config = dict(
    num_hidden_layers=22,
    hidden_size=384,
    num_attention_heads=6,
    num_key_value_heads=6,
    head_dim=64,
    intermediate_size=1536,
    vocab_size=32768,
    hidden_act='gelu',
    norm='rmsnorm',
    norm_place='pre',
    norm_eps=1e-06,
    positions='rope',
    rope_theta=85100.0,
    rope_fraction=1.0,
    qk_norm=False,
    attn_scale=0.125,
    bias='none',
    tie_word_embeddings=False,
    parallel_block=False,
    extras=['local attention windows', 'gated attention', 'a smear gate', 'capped logits'],
    init='uniform',
    init_std_qkv=0.0191,
    init_std_o=0.0191,
    init_std_up=0.0191,
    init_std_down=0.0,
    optimizer='adamw',
    learning_rate=0.000986,
    beta1=0.9,
    beta2=0.99,
    weight_decay=0.16,
    lr_head=0.00661,
    warmup_steps=237,
    schedule='wsd',
    decay_fraction=0.933,
    decay_shape='sqrt',
    final_lr_fraction=0.0,
    batch_tokens=131072,
    max_seq_len=2048,
    doc_mask=True,
    train_tokens=669400000,
    max_steps=5108,
    dataset='wikipedia_en',
)
Each number is 128 + 32 x the weight over its row's rms, rounded and kept within 0 to 255. Layers, rows and columns count from 0. Numbers have three digits each. The size before them is the row's rms in percent of the matrix's.

# layer 18 MLP down (transposed), 1536x384, rms 0.022, rows 404-458, columns 128-255
109:104103108149175148088182102090131151115111122109130099091102066129132122171108099136129140114174143150170106098091110182160239162133139090102057104137171139116196144136149144094151068072118080126120164092128186138092147032125112134168162091143151046133095152073147129149193119129107147153130085135109075164127134133103109123118133126173129092135152067141171094124170102146146138097070
093:197111109161120185113127139107134133142133105144086146061155128162114094136077112164151139097100155140157103132098163137120105102072140087114139097109121166086231156143079177164183146113102133150143161140134141157123198156145108163137123131144154168150149128102119143152099144126167146160140077097127173107074097135081099114093117129119209143209152115121098121092102117170124124145112
103:127154181100090095053145158147115127170126161074102132117141150112133095089156108076141136156157110103112125145126162134105082109105126177125145119100139142174148147149079162127187139135112099129160190124118122135158195139160120163119148157161204116091146135147112185182132140139124127125125178156191084214135155079104132081178176195121136162170128164089149134161131080156078126070118
113:131083139072158174108136152147167150144114129109115190112065172136128195124116150133091112081102113094105126101153104072133221114122148106097117187130108140101126127068193157096156101120132145149117147133160177139136130098126168143082136111156135110146114138107117084119156160135096135136208060139163151127169144131177137144093147115123115127142111073159102112120055174167124157039099
091:105121160130142122160090133125148136145103129129121145100156150119120133082187145188139117117080124113155104169190117142097146092159109170136111085165122067162134091160173168001070178092102139103138183137149131127188123076092108127180161139089130143110112156142164187130113144090125142139136130112124112167132140188121157145095110117082180125155114148147152148082136169175152119137088
107:131151128098127128098114120095092153137135161112162152115150105167107137084089194128128055101160118148130144113110099125129102104128135176155170134120103190129187113130116088161102134197109106162079123083180177149098083255071117116106108119117116255157068110067075079134139081175127145156160131148146122094135106111128167118127096114194025088120144144143051113138115162102166164117094
110:134192142136124130121094061142065076151062097126118081126140134073088170095113134169163166087131108145105156153085112116164098135153193129144151106123200113126164088138073133135101123120134152094139128105107167103144123141137142156120171148127086105124075112138139153106092177142092143154153181101123146188128109117118131127105161127102080133115067092097138130101076153140151149149124
109:140093141171131120124113106113080119146159107096149141115140068167137204151112119184149138141121143074178132120137124133117126134131135183104170145135078176113117157128117161089156162165134151149130102144150128176145139098101157095140114167171107127070138178110082146109213143119146105101156106156188089159142121190151099082117069109150139117143173125130138153170130144124147123135087
091:104108106101075099136130119076140077162117157168103118102141077104136122042152110130144150095137118157166091125120141111089116161152098132106115138167122127149207133120129136133167169169104124152170177152117105104124157039144155147131162172106125136183184035167191131183137097070083162157149105095147149101154091094090158145088114082171146108159095196056079132169148064164102098130151
107:097163130098120095121163034171135053070173187102130137089100137121098116100167091127118105108103161115121109126118158119141124084117047119033177108172133163128125100177114112128113135062091125159137104111095083096135138067144111093165096121090101163166173126146182118118191090149167138115130071105094114079078115143115146097136145137187149143115148142134098150108208110099128116129108
107:135140105109096147113191069140120112146124155165129128113157109118096133136141113176099140171156134159111082155095157127162162044156139126099131143134126090161109135166120107113158135099134170172109118169118088156132175091115176202158174116129166083188191129164141099125154144138132033123105127077097144140176107104185141136109058164148152114094126129102106108130077095077176087115103
109:122141146160146097160153090140090111183140119108106051102052109143134139112108054195147087093118110123148105132113156105116132153100144165099158171112059187096123125144130085169096103193113098196099149155151095136186109147131108122105087121135144135149125161135142037142161129133116146217103155172120116144098095126165172140142141120086154157123141158174148178130133122076155088160103
087:127101088076110183088131145142157160096104135121112147145101180121128174133113134124171197179145145150159147084155143101104180097124092107125111116099120100126137124105151094065108123102128171148142093161142193133089144052164156128103148126178156150137180111122113140115153122122131199058170070160135163114139119095084062161106109114143134100167100148108170074090128127143128186137105
102:197109075149094146137167153130101139113162170109161092095120134109110097151133107143140127155166104123118148159098152177172116063116120101107112141149123123126088087135142097109115121073114120133109147171161119119079137149107122127153144200079087119162190110129133082143154087135165112151105054165168122124116119114124094168118165107137064160114109098148165165207141140137138162141156
087:105142142171158141077099119123119131121182146133104107164150109087088146122104158130144169169133125177075135149145111116108128116136110178171155172113167167163150114039155111160119143135154157085144096170131187119154114087148135109137094135119080104116103123110086146141107157117086119142141138090141187124155106200104099126113108164134118177064146146141153109115114129165096115128172
099:159129164091120119115077174097151173111129111151109161036146148137129123116132163204128131167126096138116168136149119095129111145162086094163097151119113147168178168094121093140085158132162086090084122191074136082151079158111208144120049099157122113152042178102103109117139096124180103105156163167137075106144144085093141144184145117172094188148149081165139118099102198115138142203138
102:117085103101130186155067118052140115144123096102132119136169074102141077094117123179133133132127120161094161115103138104140163216093143093154150135127107085095153108093155085101115118181143121180153108097138078132160088119100124124156162127114167100170152097134119143087143132108140122166167041117149151129154064129149127129162188098123085081118085084197116168130143106134114112130146
116:160189105168158102151139120121133085167116158104142102145113185155143128092121160132068152118122163137133147100160124119098187122115122167145110127174098145108142130127159179091211120097108178211127156095118104110147159198103120095116106130166170103056114192109168148107150116150121195132134055126127152144135112126091134131125119117100087116156164127174167174117130156142107131072134
111:119092089135124094112132136145134138124195176166164159178144145119111122134073128144155155105119141118094161116171088103107126068082191097131118147147066118175140106142121139109135145159096106120064126086144085136093145096122115093145086107121203116111138121099120130073180174155106151161103134146096120140105120142136139141133135088133132150117129111090111162114185156155119136124124
091:084112167101119111133125110151169119119134129112157136143144159138097124207168187106145167096127090129151142090135132135189100146128131089138102156155147116081158109104114184114144111088143076136098113124121115122115116056103154164063132108117148063145087163113116131095087127121101157108115142092167128191150081113149178180101146116189171128101108140151100106116067105121121093120147
102:064157171110178083133154067136123141090126114157096122097152087128071186185096142062059145123138114155124162143170146165123083151178119122101144068163133099134163120108129151140152154122085069142192112152066107180114168144152128127112122115090122117116166136181104162087090115113102097097164137116090141122126136124115155085095111144164145100108179079153122156045173138176115112180090
082:137167137079104131125113057078137112072073134092104108124182122114125093117088152170153134121118062131177164153142169135116161114114078101112149110148179171097119133110101175126130147138106085155203126102141151076074132188169187119123153160075079084137166098180195193152091145122118127066139118148139111075066123118112135076051108103129136125175134143083178147129119111140125114109139
105:066116151146138196145160139120094193148104114110094145120130136128113130135128112123184085141101147156079134107153156096118111157115132130197118114136157161080084149101101072059087136156176151135117137172141122144055119142129146210130099118161169145118114152072072084102125099134165106073170156160148087098143136073111133173121079125181065108152168071154140120151130188161099183147138
108:100111109110107149119118118115112106137106117120159169126165122113143087066132127119110109061100121117175128170167112131124032094092176110140106129122172148134143231065120128122096114098145103173119142136161188133112116002111126161115119143118131165095132113102170151085135155091159114144126024109141092180110116138081145121089120119184185106173161140072065119122118095131138102094099
087:147146117102109176156070131108093156173100127111131098050169195188202114149164073117142131107148120134136127070122119160143143135102110182100069156148202092126086139140161114106163185156123111163137158126106125156163169156101152164100151142128099124142149135141111111164123137125104109146135158109159126067085170111171131161160177148130129179172114086112038026183073130148139142129123
120:085094166118134076144102059192160114122181117124104117095139088134167107167151131156136096103144134165094186128139104092133188188101107148145117158172117114117153114081143102159062132148162185148139104106168192091117086049152138106102074145166120152122081224101103080103100073152155181158116167148146110156078110117066186097108093127123208127182105138112124146122161159103090127151140
099:077111150117128142180071112114163111093089113109105130093182064156119139143090164071145132116137112095191174148135146145111093143113090142105125101130172134163076092156080129177145124127138074140101089093108144094084176058189093124082122124154142142118070107159159046171151115073097083151107167115153134099122150145101180113115122132084116152140163116128120127118152117144131143132142
093:098179108164140122131183089056111067100105151135104159155183178122105157202090152103122119125150112150106131116097158098131148075185093121105118082107105129126119144114126120122165092135138125108073147162140082095105111049112167174162093124086110140152062165136175149048081154136115165098087117141163098122122086130119150123130159127128164133044138102176106137117149156127220123119093
115:072116131155092162101189104123124113150169112149114146118177065117067093120117148109130131150146143121106097164159125089073135153102106085141114140154121105148120109133108148136122118150081127084188164163088108000144158173165132130145134113159111098114130131156119123152109103175105122129125098149087138179113156139146134126135150175101118130141136114083143136099132080140078138122045
095:191123102082124131165124207131113125113150146142088142052133097155164124148144115147133147099152085150174098102103096104089157147122116087126067095140115124130119070108107122145131135098118083130187215111146091114125129092097085086110133106117122116071046150182185152144114074083157181114120118180120152138145125087126140089136130104095125070117139161142117087169127139160095113123143
091:117108166155127111060091122155093163114139124142116123142090123170103107111179134144102087119138188110153107118138137102085138090120137108092085125117109066125129129080100141126128137108121149115143181177139145115068198073125142132160122096100120113175057040154087107137142158086146118117143065134131147111133149160160118178141156127128115098067225136118209104109125098145112165130160
090:080081107173135123100106255111092120131118102078078125111088121133113133130056099082189152122064172092181063125049153113151130140138131135120124126148180105106144213125133130124141157119171155075187098132131163211114202045160101105121158111089110075113143106109146121186118152175128138150079166128180155079134142174118112130116137160086140209140093108169159095110159160160114133100175
096:111125167119113143061139191122132088148143145087136161119063097087145139157114107155109106103153151156124136137116085128170116086191173086166166088065088148064135099149161122148174170092084132143118139139119060164089146255152175137095074099127112105163100115145080173136077117122134080118117126061088135152098132150148139116078130094112109140115157117102136179091086148108098122145100
096:105077104130114146179126138092131107139105091124137139056115108131094187113125111102155136101139152164189100108073079112117158144152117095108139167161108172154102126115162106128148113189144146151172124135164105129154131119108096138109181111148189094121107118150171117153066130163093121144150150130163105090094222150171167113129102137203139154109180130178096082136166130158094150093077
106:124082130116101125177095166116146138080116160135132136086038189169121096093116133138093119116107145131082107167151142152147192121153106110145079136104172166101107140160104127065148176098171201096130119123150179089112093129094139118097155126126073152106187176126155137165188124160143143108127114080098116147173169124125124163082140165160089078130150150202133193124086170123153116070109
102:140126141106141107109121111138106159146191072161116182130124131153113146121081162103162162079163155161158056114099081177098149118084175049170087099159115139118101141147115176105105097096135104115135133094167097091117103062136100109096120108109135105129078106090066122103140145092143133139177085156122129146120146074089130202160096164162113179126154117108150164132137140111142174155158
102:108110084150151147066115107152156081105156139123137141129107110083158201084145116112148177162149124168105101088094191084134150119070131120122083134121110130162094147133099138081118098174138117156093129126099170161098103082145148115097096155104142117148144173132153121107174176135127136189141117162065133115075107153100146103087117170183110168149179128106166137160214112167174131095167
109:129101147147086091108111111177216165082166099163097105164070111132146054159203208133141166130132167081124092085157090113150159190095111101135148077144061087120148083127120149088146091122122093133119172087136115000111138046121145114083127154134149106173161145127130164138097063137093116157131155071125162117103136206085152138129081123142111080110152094128131126162089148120101072118179
105:183132163146044109142124121129159180101120087108124134114153193132127153160132153149107141135183106058134136098143110132140118131122165110113116130073147107122143103105134125115143139126057152088117112138102093153155160054135172177096130085107099106124176098128110239147175167181097120130152140129144096177108101123131120101131138128119103155134067106109134137136128088122085174160158
086:101147093050073121164151084112128156160082129126158124131092151187097172124090159093124127126134133098125120135147150139154099123132082130179140129108197080145083139135147159160108152141093073182119128127131082147104089050126147095102097132104173169150086127113123108108169156094141129147146146098131112133135145132116142136140161121180154092080105136160106153140157152156131137098199
087:092112158113111113129123100184127170206172106179091128172066131107068106128075063132149163148156103177172170097136137088118122067124170117166118164146124096163129167103125125106082137056123115123186069131114146156202147232138095149147132154092143131196117090165126086134176133091055152106114028073108083109157153126103190102159106114119138117085152128140138105129123098150097098177111
113:122114135119125164095134147170168073143136129085115138160109103170126150041192076132162140122125124155144164149157159101180141185122064160091169117118122106141112148131133092117104119132175094150076115100157106131116138162088107073170220127137184125153081106090078098149168176112100126114148131132109091163110137115166109149121186133148153107147115090200142174189165095126130096170153
111:120111192201113130088088061100141112112178214131109156072098106090132109088165055125169142117100142180162137092126137118084158146159140084117141141059144157131129156156076136081154127129195184116098111154140131143188113133108140101106185096158122115129178064076059134152152134152154113083152045130152108161148104201112135121133070141056190113000174130175138148163125147105096158095117
100:150112101125120138140148127151123115087119155144120099099066150129127154175156123115066101134116085122119160115145144116160170098140075143101086092109123111096113089112053126070123130107126065081094120132167105112137076134141165131158157032195092088122152150131134110113066108128131153104129112086135131183099182111113132131147102148147161080124168190117150116112103139179134104101162
084:173144089076188134116112061140169133143138141189126202117083152130090080058142111164156124117129096095142157114062110180118106070158110105125089082120099128182086069113130112123086081082102052108109157119139147158171143223074122178138149140089104130152143111103112125135103114158105064158135081109102135134145112142105159161216080144135121142189141134112154154108181103158135068070097
096:136102162190128123137097162152149156083178176115108158159112134159072163114122136149119099087091166045105185174150127132142152118090135136140148102205087096159089143131182091156130133127115123092135136108085129121146049174136100146096110183156141181126144061154145119039130124104143134159125159182088126162114120138131172117102057122097137136122086090165098123097135152090096133148156
096:123183154073135125109103116079123114125108082151122131134141129193119103144127103095123107154113149140091161150153136072127139117088075150108123208107171168155120128130096167104117104110132170079126131192083165125168127044160094105072147130214091112147136125052112130166155116167113104147128154066119089040126154067158113120167124153076147052133174134107174092150099108143116124109111
101:102145195111149116146140127060163202156106107122083133127165186197156127127118186098190197125142121179135096100099127114125153142157124191080140148148153131110100111128151095138078134170088118104145164179124119156150119076113104110119109107176122134137161134073112079168144094107151108134095118067147150122122133126127091099115187159147169148239151159112149113108137138179133116126130
103:171069177120136117126127098070134154148051087132125139157095172186126115159137190162118119127129166130127117109146148091164115140149094183072120176139158167053111153138104090133182116160118130157124157152167146125108094108116179111132125143145174124166130102115144088158144079117140045069142138092152106079114152107133139120103168099108120113153113186100078143120092131110145147158114
115:184139151073055116155174129120081139178110122122114145140112131125138107120072126123114127139112078087156115096120139112149114138133130141120117125171181111119126119104181169148108099104176118188127187136133139172119169032122154157130123128137131147186127090126093060162131110098102147139134127125108082164120118148090135204125206102116122087152163146115153119165144133118175175116166
104:138129127193159114070089112173128096170130129120113119127165114167166123130045158095174078157170120125141083161163157178086213133080119126141112143121068117182138111067116069116067149133099136133146090110062120129103164057123124120135104184088125079142122121133146120052131141108074129116116131125066088116119102151081137102139122137107102112171071124121113094152145152169183148175158
107:128120127100168215130160122099133135096040183202116094068132105131106137095114147135141171149100159158106136098137117114092135124103119060128109128122163072104136189123145161152142144115097119154122116118174146100085106159147175077137090119106076145117162101122152182127140133140103116128061134069100146105103132142109160171091099147128089138143195064100118110138133120176093095094107
103:171143092139123141116113095109097149097070156102128081101128108163068097127151184143063151133127127095101108113119123148124120148116104090059163137088167100125135207133085143141117089070185175106155086167152153102103134231149129136107115127108090150094138132134079097182171130137099147088133098109124119133141138101140084160084118153095173161089120174106100141098181102153124144170087
076:093143157163088123115155181148113148108093132118137165104152205163151114158137086140131131053100093172129207163131198119131124148134062102129124133164187121115073119132111131141118144142122147114119158115062154131132136189100154135171117093158098128119099172071180140042098148122127061131122168105158105154101114074098149114149097071118096093109103092116155143085095146172136153149104
098:080125105135087129177107127193118127095088156111182142098156127186128103071169166154137097129150130155189134145137183141151126141156116065210141116107158124043112112113095121118176101103092149093091147149111139148122182073133120128114129180090088060175123088091117114122149102115058134103136041154176133091073094162136068135084122126159143183109095105155093099171157116159136165103149
# layer 18 MLP up, 1536x384, rms 0.0385, rows 405-458, columns 128-255
098:157096172169122127114153127132076129137164168145124139121107119124125086176161096208117100127143110131131158063091147141146097160127193106125106117143111098126123148179173104135103135149150114081046112110123137134170116144090158055142124098066093140103108136104080140098099155096119067077084118122131110161063093095161128174168196175091149144121135162097160118116090104104130172208137
100:165140139163121129122075102093139100161164135144095130101151177140096158151140143146104166181145114168162153161097080169131071090136143090169197103172086130102093114088200083114116167192166134127072120126161155125143147139143130048153109145070069157058103104113109152082155128062162127105120155113087145095220108078123122126173153087107121127164119096165095113132138148106116107096076
110:106168060165150092152154158142096077085188155079072125181146147112121130176128153099069091145118122161108099091084046129228155112083098063174113095140120107143100095124159087130126146181124190133125166144078093140129053125143105119131125115137150167119101072137152137145107147144180177141065192101127156093135123172133150138145153126164090114117073168156129171114141112101135117158159
097:147154139169149150168102139147060098149115136168129128149134134163152055150102167124130146123125087165138134127104098083086140109170130171149198146078125183122147097107128090108105128128167134155083078162135154133120091141094127117109109159139151091120127077167076108137151185089160155099073139163082079152095137076148131139130111138125156153126072151117179189130198138098059122130175
104:174093073107158112151138127188124109095097157109143183112125116139103102135136111143105138143166126177097097099099181108159129129121142077145034100129130171145119162162174121169164196071184104122111123128171156176163072153151167098182113091154107127135097174117103158124150093138083140105108184168129168146107146034215164178112157102157177157124106155142125122176100128097139127082113
102:140120145128176129115137149121128135101148157185081146162122152113133098201100132098134115140119126125129128165182163131075129126082128108194194117057093075105132132153151116116137113116153090118136131078146090143114123151163118171156102109155111147171103106099104101133117123167113144097132164154088062127167118130105187103177095172113104078070107132162123144114152212155154061192159
105:170101088109142129134164131087123132083148074147087099166085207094062108169172138166139188123190097145106122133134147113131146166162102159167081151190130139116128066135178111146083145115164117110193103158110156136126103119144124098106094113093088094126122161182175129155108153090089160169152126087078088143140100135099138164113153183083104137121100116123134124168114101103113086142155
094:150113070110207127123140197099131184191086105146100097092188120179123151157106102133105182203149169115086129097133111138121136122123142062090145059146147183114112131142138106121112141143171139123067146166122092180160064061125143121158098148136178124127148114138133186073159149163139115071183104131135137119131173132145091129151061141117113099121157186126142131110080115110057161197129
096:157193089104112183107106152090089117189120100151144109176125117045144135142135124151110117172179159125097086151092085093142091087154113190150078085132181205131060125165161155160145156138127176174102152135114087255145069145120144152139130107109168089102108083165149097161092174110104159135157176138129097100172102148142113087118194126124120134110156141164191136107110196161134104128095
104:095112128174176067097122132122110182154098108061087117117158157077123151120133118179151175093072177073185152193154122150126071086129148104153066082117116141119081103082105067107127110190127156108119153133087175206174169110150151112101106102112135113066134207173074117127138189150125122119117172158071133139101140104110090051127126109160085114151105139178153099142092117167075169134202
101:126162151091090116131024139105135133114123128105113135127183180145113138125191165103100099162138094093107075135165141073103109151119095137141120116098154122124193089114150134128178071088072143092136129143118091159172168135153096155132152161152132095088139141148157175095084148161092143117140174095158151060119194146161098137113130106126087150114096101091084160131067123116095087119078
095:140150121192153137135135107158112153144184098129148112070138154152046125138171122135107158127126163169085137103116088106107122115110089163106119100123125102096123139145124080130135154093163177047096139093059100132179080151159082136098171149090053205121094145100062158159141142084155132135141098171111079175114093118100110107187178154152055156135132161108130117103105122180099136131180
099:136133175097173167122133173165100156115128138062140185115116123118110111143163155119079171113155155079115060136161088093107095068121106169106137113114122167165134047086178129170139172109132169075114117097124139115182072060111123116148133117153107105077060178163138139145171174111062162158121134151145136121090088090092140084116086089090078128100086134163151124135119099186048145096155
091:122086142098171119124161130172091158192115095121145124092135151089121162128190158179055065083125162130159135131087149115147106158084120086154132151125202116154096126160090172137055130113070126122126101128177123149096198158119131107165177117177084153164091143149111128122142162136123105107140162167083147138116109120169120105160151109088164181158145157198170105067111197143166131154175
100:141113107183116110163173110135166106149158145143145193084168189106156152143111107092070091143147159043109143162107146126085158103138147155081127146155134109142161066170174123129134064166173100107162135179090141099105166107169143146141177147066139137096132169159146129141115119119132104114150164192146174131067089123145160119123158136109131125123071176116159146190158084131121137128136
099:128152166125154143106092177099134118132188162138135181134121192133067098136150107125144087155114117107062093084164161144121095120186144176163144160139107181178126112089129108163144186166146121101080080156136082127185129130119187163157131148062135144123135116141155097125118106138144157088169212123103122083116131159178159149100091122188152111098186079157108065136165127142136089156147
113:140083101123102104142149142165153124125143156136169101094133205126147172121093075144139148158144098114062116117123200128186153139179103137140137112074137126120096067107141077112071037154152159123117065089156152148113119122147100131136139154117109097132157127139080132134150138184077203109108132155144108123127186114137150075117207100152159163096128132128119130147137120133095148089081
108:158143163157129088080100175141127091100180151132108164110119124180107106224125170143113123139107078147061157121120112084136171167086148081100126142123140144119132122115081154113102149132113154087115121088057199148176118095086090126123150143184148073062137153145115177099144134129103096140109142172117103152153154137074164190160159129167182147131116152146162138118108120116107163122069
103:188114112112147114104096103107091086165180162101096112081095156126085139125064089139105103194143163086095092098129095089122092163134133124082119116125085170142107137146088038130143092118157112129130162077130184164139109103121193144116109158138112123073135188137104138128153156110122101099163119167089143083084164141171118083110133118178091131146148163120170119155129138115119122118128
101:175165112082162167137083205088110108116125121100160144182126164085129109147087105174101124112158094096156092086096176117096106079137193140096109182102053090145106132131170151154145116112158172129067146132124074163162073163128113155155144089138189192076094168182062168194147127162180168175119090153175107140138171159144107123130107126107117186119119175180130112089116108111132100086157
085:115147156093144134121048184082150121152124154174143124088111085097109091124111173190126073115150153174160122092116120121092125147089198109118147141152110134132170154103093112171185143079077141169165128097148134135148185162048074131084106185139209182103092114086070136127152122146109121119143156106113088091135161158153106158158120111132167197131159131181117120115186142174139082082095
099:175110088168149063153101102143126106108128185127176127113150236135089104143128130223108168119140108115115159035157031077128126110127076099134133088124063146069141094174124145073166137099132141143128084084121168129201148136149149110145168142121048118090183103195142190121096120108134109100161128162104209153161113113208117118126155118063124150131106118127134139088117064141127089123149
108:075147132102063149121133167121075143099112142134126119139141120134136154109158088177094073152104176124099197103141105144152161140111157085144140074140145133125150130138124097082137143122130120042121142089062138178138144054091066122157069124161177176108083115116091160108097174148169141088168132060095088064099160110141093075156139118108139097123095153177122140119104120120080125114086
096:110133126126141143099115070133149131175151167143108169156171159084090100162101185124109099180123102109085078119102072126130095136112141131091094127122118130145165108126147057137086123149135144121134127097141096157135091115084085154141121121148161210144165122173086148151163106119082177129156105155183169160094080161121095111171123112170148148111096123106168148145109106125122130171141
128:102146137146105112147135154072105166198145106159085100111195117162105145192157108095095152159156152140061152149151067106143115091122164146183093156097157142149088111176184129147139105111133164125135167141110116125140143106142134143186118152139165125152086132128115183115179140110164095189086084163181125093130049107130057179142151064106096163125085108130104178109131124103145087108120
098:076101152116154158082087116107114076104159129148136088123180145063096177085116170177072141177129155137142136078125121106146164171121150149172090153114114152116092114123135103110118105129148166104111128157130103169133081062077119107124165109135181110116172149091124135160073207152145137122143082092190128089132128151151118111111137147194068134110145145087100117159165112113098087134182
094:083090114191086093147075102164078136163159127112197143112105149198129162163150082167104158109165140127144110092072093121175148103141128141168127153171141140112155159178103178102108116158133084102137107157092101109154178123160144148123147177129151144060124122175132133091113133179080145177125151099125118116206154093087118159096082153154159115165146164098077205070129160160109104189167
101:140118098152121082114048165084105162108174149186151143142167142186138156164157153171134076152157079151079123086094145106113073145149159075163108128084177095108117097066161094078096119084143185145077100146144108113060114100096122094169087169099116118112133172125153140089135059132133098136114161098185145099180128100140152115164189115106137132127142167162106116121125136116180121151086
098:083150120104128151127107162104073140088101104155168146085123102136175114108112116145102119181120071155087139098139142045130143147107149095182189110190120105132102119124077153125076110073169109080100115156148168141114168124111148103159144080100153135124133135092122058123100132126125144088162130133097123144154159161137075130097151152138172122111103097064078134117135135110114153094107
097:107143113144116060115177118086112088186139142129129127154152127126069161100168231129044094116156095101067124102197083113081115141151175095114153076094097168094111137117192074146140138123103141147084131153127125113130129116160135106084164130059164122120069171176140139120152194122126177051166107141088151172140146162119154122200097078090152119099088118122104154129090095118093086140107
087:191128086148158145105114097124125122191133135059158105149191113124138132117140121071114115148104107165155174153057180113164150128156085096192094113090147112128140150080122137141116134182063077120070146125109077131132129128162060093129115123060143155081148118121128181116109130127082063124122142133147185090139095083099077128107140095095123211130141229132084122112077096072075140121172
098:121103104171174097163070092150074148162127142090158152128183107144127122089107098112187137160151098141155108158155158126125127146076144097112104099118164098152101159122113102069061156091179140113130093137142154123100172156098098108151153084167107108105110153121095084079203097135113150100158145202121111148142087116091158138133160197097140199121129134092096079165068112122149123084096
095:118168127108131153119132115109089146123141178183096165155153159101165190180142112179151131202146142076103198076116132095197108109103143199142112152125110127121051123114159124153129093120182110171089169136090147110138168120150095157117118134148135125152151163152115177168137096134127128111103144155151148131174104139151166218102133125086205145077113142103140134156130111142089163099096
099:094154092173172082067116127120125071135159154121148083177189141146134113124145154161170138165176092054106139099137091132175166146078133085152164097169120165129094135121200103084140096181117115172061075072129107122164176127124098148175099174088134166168103119085115127158123167122159165116134107124098072098156127137156171127098176118143129158104138106092144126155102147096122132182074
107:131160155128146131100125115126096124164096081115142212148092121132052187133104076109120129113123087056148149186095139089148092152167102125168093177107140113122100152145162095080147142121151096133073143138119109133154109109062133145198140163142128155158139126070142077145142150171128104093136095129098134061162054083112165099152145082085107131131141167071097129125118127095128133142174
103:123098185093115086133051193146120109138147076173097119156140161117141175103078100169165036140146163100099102126103087113128090118128107125140151111154163150140162129162141081080118167115085147113118120167153056185174095092083099094118107104112105199146067202165132113136090113119137125094093152067183088117099139120129082137156112068090116117105086160126120181142094109147118114134145
121:185159097148166066169120119140105135103132105122138189057163103164102176142120072167120120131079107160136118130126119067100083094113177127194102127153171144205106105162145094147106158150101181061135142133196179099110146023150158094178072133114130154115088134129132097146159096114175119112095122176113141137184143096132090069140156163123148116160145133150114115104107128168127175086107
106:103179112192157134140085187102168168158123123058105149136160157094133132110134195129085168083123170162075099135114127122160090084137119135165151186121162139131128130115153151071072143142127149140167130129091167156057109114115059135132081089122113147152131150161077185147110120143206135134130137099140123157159066103098085152117119126124124116194130140113149180123134130141112122193122
096:151143133138154149103164203158156106094154170120186095154163168189087138129146141154070121113120137152098166153103082163117162152166092131148129122151132135112085147063106145142186128077110106101122158101109103133181069130093160129104149141128070124089074109176154109186096104124081137072161151164103123095146141091113092017159094136139165222146132099144137113127139054122121159088101
089:160186137197119111104173180090124090153121143107132175114127188134124138150114124069163091154114156115137125113133177074150102099148121137140089144113148131180152143197173079069124122181131110151093100057100120160079084157155127109079112110102174166087161140069101156141140120124144148136179117199113111072144098119136153092168082151119120142126131140144123076166105058114144122175114
098:177103147146124126204115123106097174126163127107147115106077102112132127177098146178133060139157115117100099107111134156102080066155087074157130097102155155108123095091112137178126148121064143089106144147157188157118079095109044185157119083134099153079167138117117163064147111147139128186137097139126169160128120142137085123171191105155140115114115170161136059138056107107071181105179
103:112188111143106068155108166143111127123079091144136131082072173136125136136113131137089130162146120105155087174079135106104137081144167109111079150136132080144132078153106156147137164157097151096169114175173167145124057100098139133154055190105092092141185113166082108148170105120093094145114148164083162069098139060110111166100069187110118116174186147143120168153133152161142094089113
102:075170074208158096112124126134076168065120158143195210194114136115084148071106180112108088184111124166094082161069126082084158135142113102151187118125181170114093162128124152117137130157154140185125097133176076140125185120107164103151125149132137119175105151136111104159101120132160188110152159133114090120150058057165157165101112162138145125127083088182135131084139171101123142157069
094:067134095091086164160151154111079082145145157143115152172167148059190130191127092126144120133124116145110094113142169126102130160117135105133116100152197107144099129123126120123114137071110214085190076132109166176100139159175110132113138084134143139079109128137150139153125119164178184117076129149141169119114148150155129120121205129106127145129120134178130108133105106133089115131110
102:146119130136042092112145111112109095141142120127094150070114128126097109165121110181105127131145148185102150159158126163122140006138121079113105112098095175087150153131122154138099126174145121074120119148156172144162126140118099169121158122108133090098104174080095092177095115119127170140094152176112075128192116160148116132155107124100126105111083143144110161129144160155115139106120
092:154140088209133153103107160087163141187157160107142163123097111084094143139151177165112062106123128101159138061094122096141095102141151114161192108097117167146152104145158071117177161148178127134205113091107160134138126101089122164072112086105133193153086079178150217110178128129167135109165117132131117142170126101129173095135153083158126145110136110174133130092109134141103107071154
100:125084169098107104046087071131149140114129169154121117125140094143130160217117103173078095207130128091114074140096116104111122089128165085166131103102133104148089106140090186101130128110151166117135075117142142209169096139118114129174149098153152135111135115130152101083138105125146110193157098115125062183150132146099103127146108117072065153094140174078166069147123155092076138183123
104:154130109119068108081100122139143070101178123132168128147163110152196150114116127129063122143123163060079115145104102162169122182150125083143154105161108099151082056169181169076061148150116163169115142118124100129151145084133105070112153128093079149113150129117075116103155130156110111186160114047152156170136179084128164152191140179108162126135090120190130116147104148081187100118091
107:142089117194183159069145144142151156141178157168142127157080150082085113086174184082095136133112108160130131102145140090219146150163178144140111125138130121078156068136155076120129121188134114126092101120127143132147089104139132048118173133080138074159107143138116136119114136125108178096177125140145152136171061122125135110123120155104180113098088147129091143140101117103044146147121
099:150133150079089128089145217090122175106131163126133108080171092129142160192117100119135142096119153174081190142171103050176133172156175090146127101140130097133157101162173176099159154101083141141150144123138148114120076125140109079154105106167110085158093132113123149144115154150114082141098129108141160186157118125168107119131096087152175102099139111106111140193073164129097118144119
099:114172114148076133125123137120105109182081161086107148161186139090128191167209102103081104167086138179155130112169118126104172159132151085091123091147127158146132143145112091094104075123139075103123140131069139120093113154131062151045161137181192177128157146092099146142164150157125167080149114213159091113115097123138113076166121152107141107108114160196089161128152183104082116150118
098:152192143109091127083158153111111119137176096098076166074136125117085110158134112087157119124164125113146123142144092144110118104122180205186081121139105146186128145160155059121144136085059139141132166133093126154163178142074180161122144156146163157122107099171127127148106188124183118087149087184128135122150152132140144143106122127131091194104173095152130123102136103126143151124080
082:117107149153132145090075114158091086142152102101176159196116109151119165106163147127100136205107116092076083118076141108107078113184133130134109150134155111138139138058142148154097184073146101106138127107141168119106060146106058095083086147133144141076142157200101107130116116124085185136130194129112122152168140070068106131113143154114169100091141210135081155129144081125121105116116
098:166132136101185119052125167055129177090130141094095100141133120148076120169154046154116068080134136120143117143150083093132092057145093172147091109091137161105083089105127180120077142112159142168102087094097093175090139126139144107151147106063150101122098178182146107172105115117134132095143203144149143159133116137139150097151125112119134074118152116161189161142147117097085164158177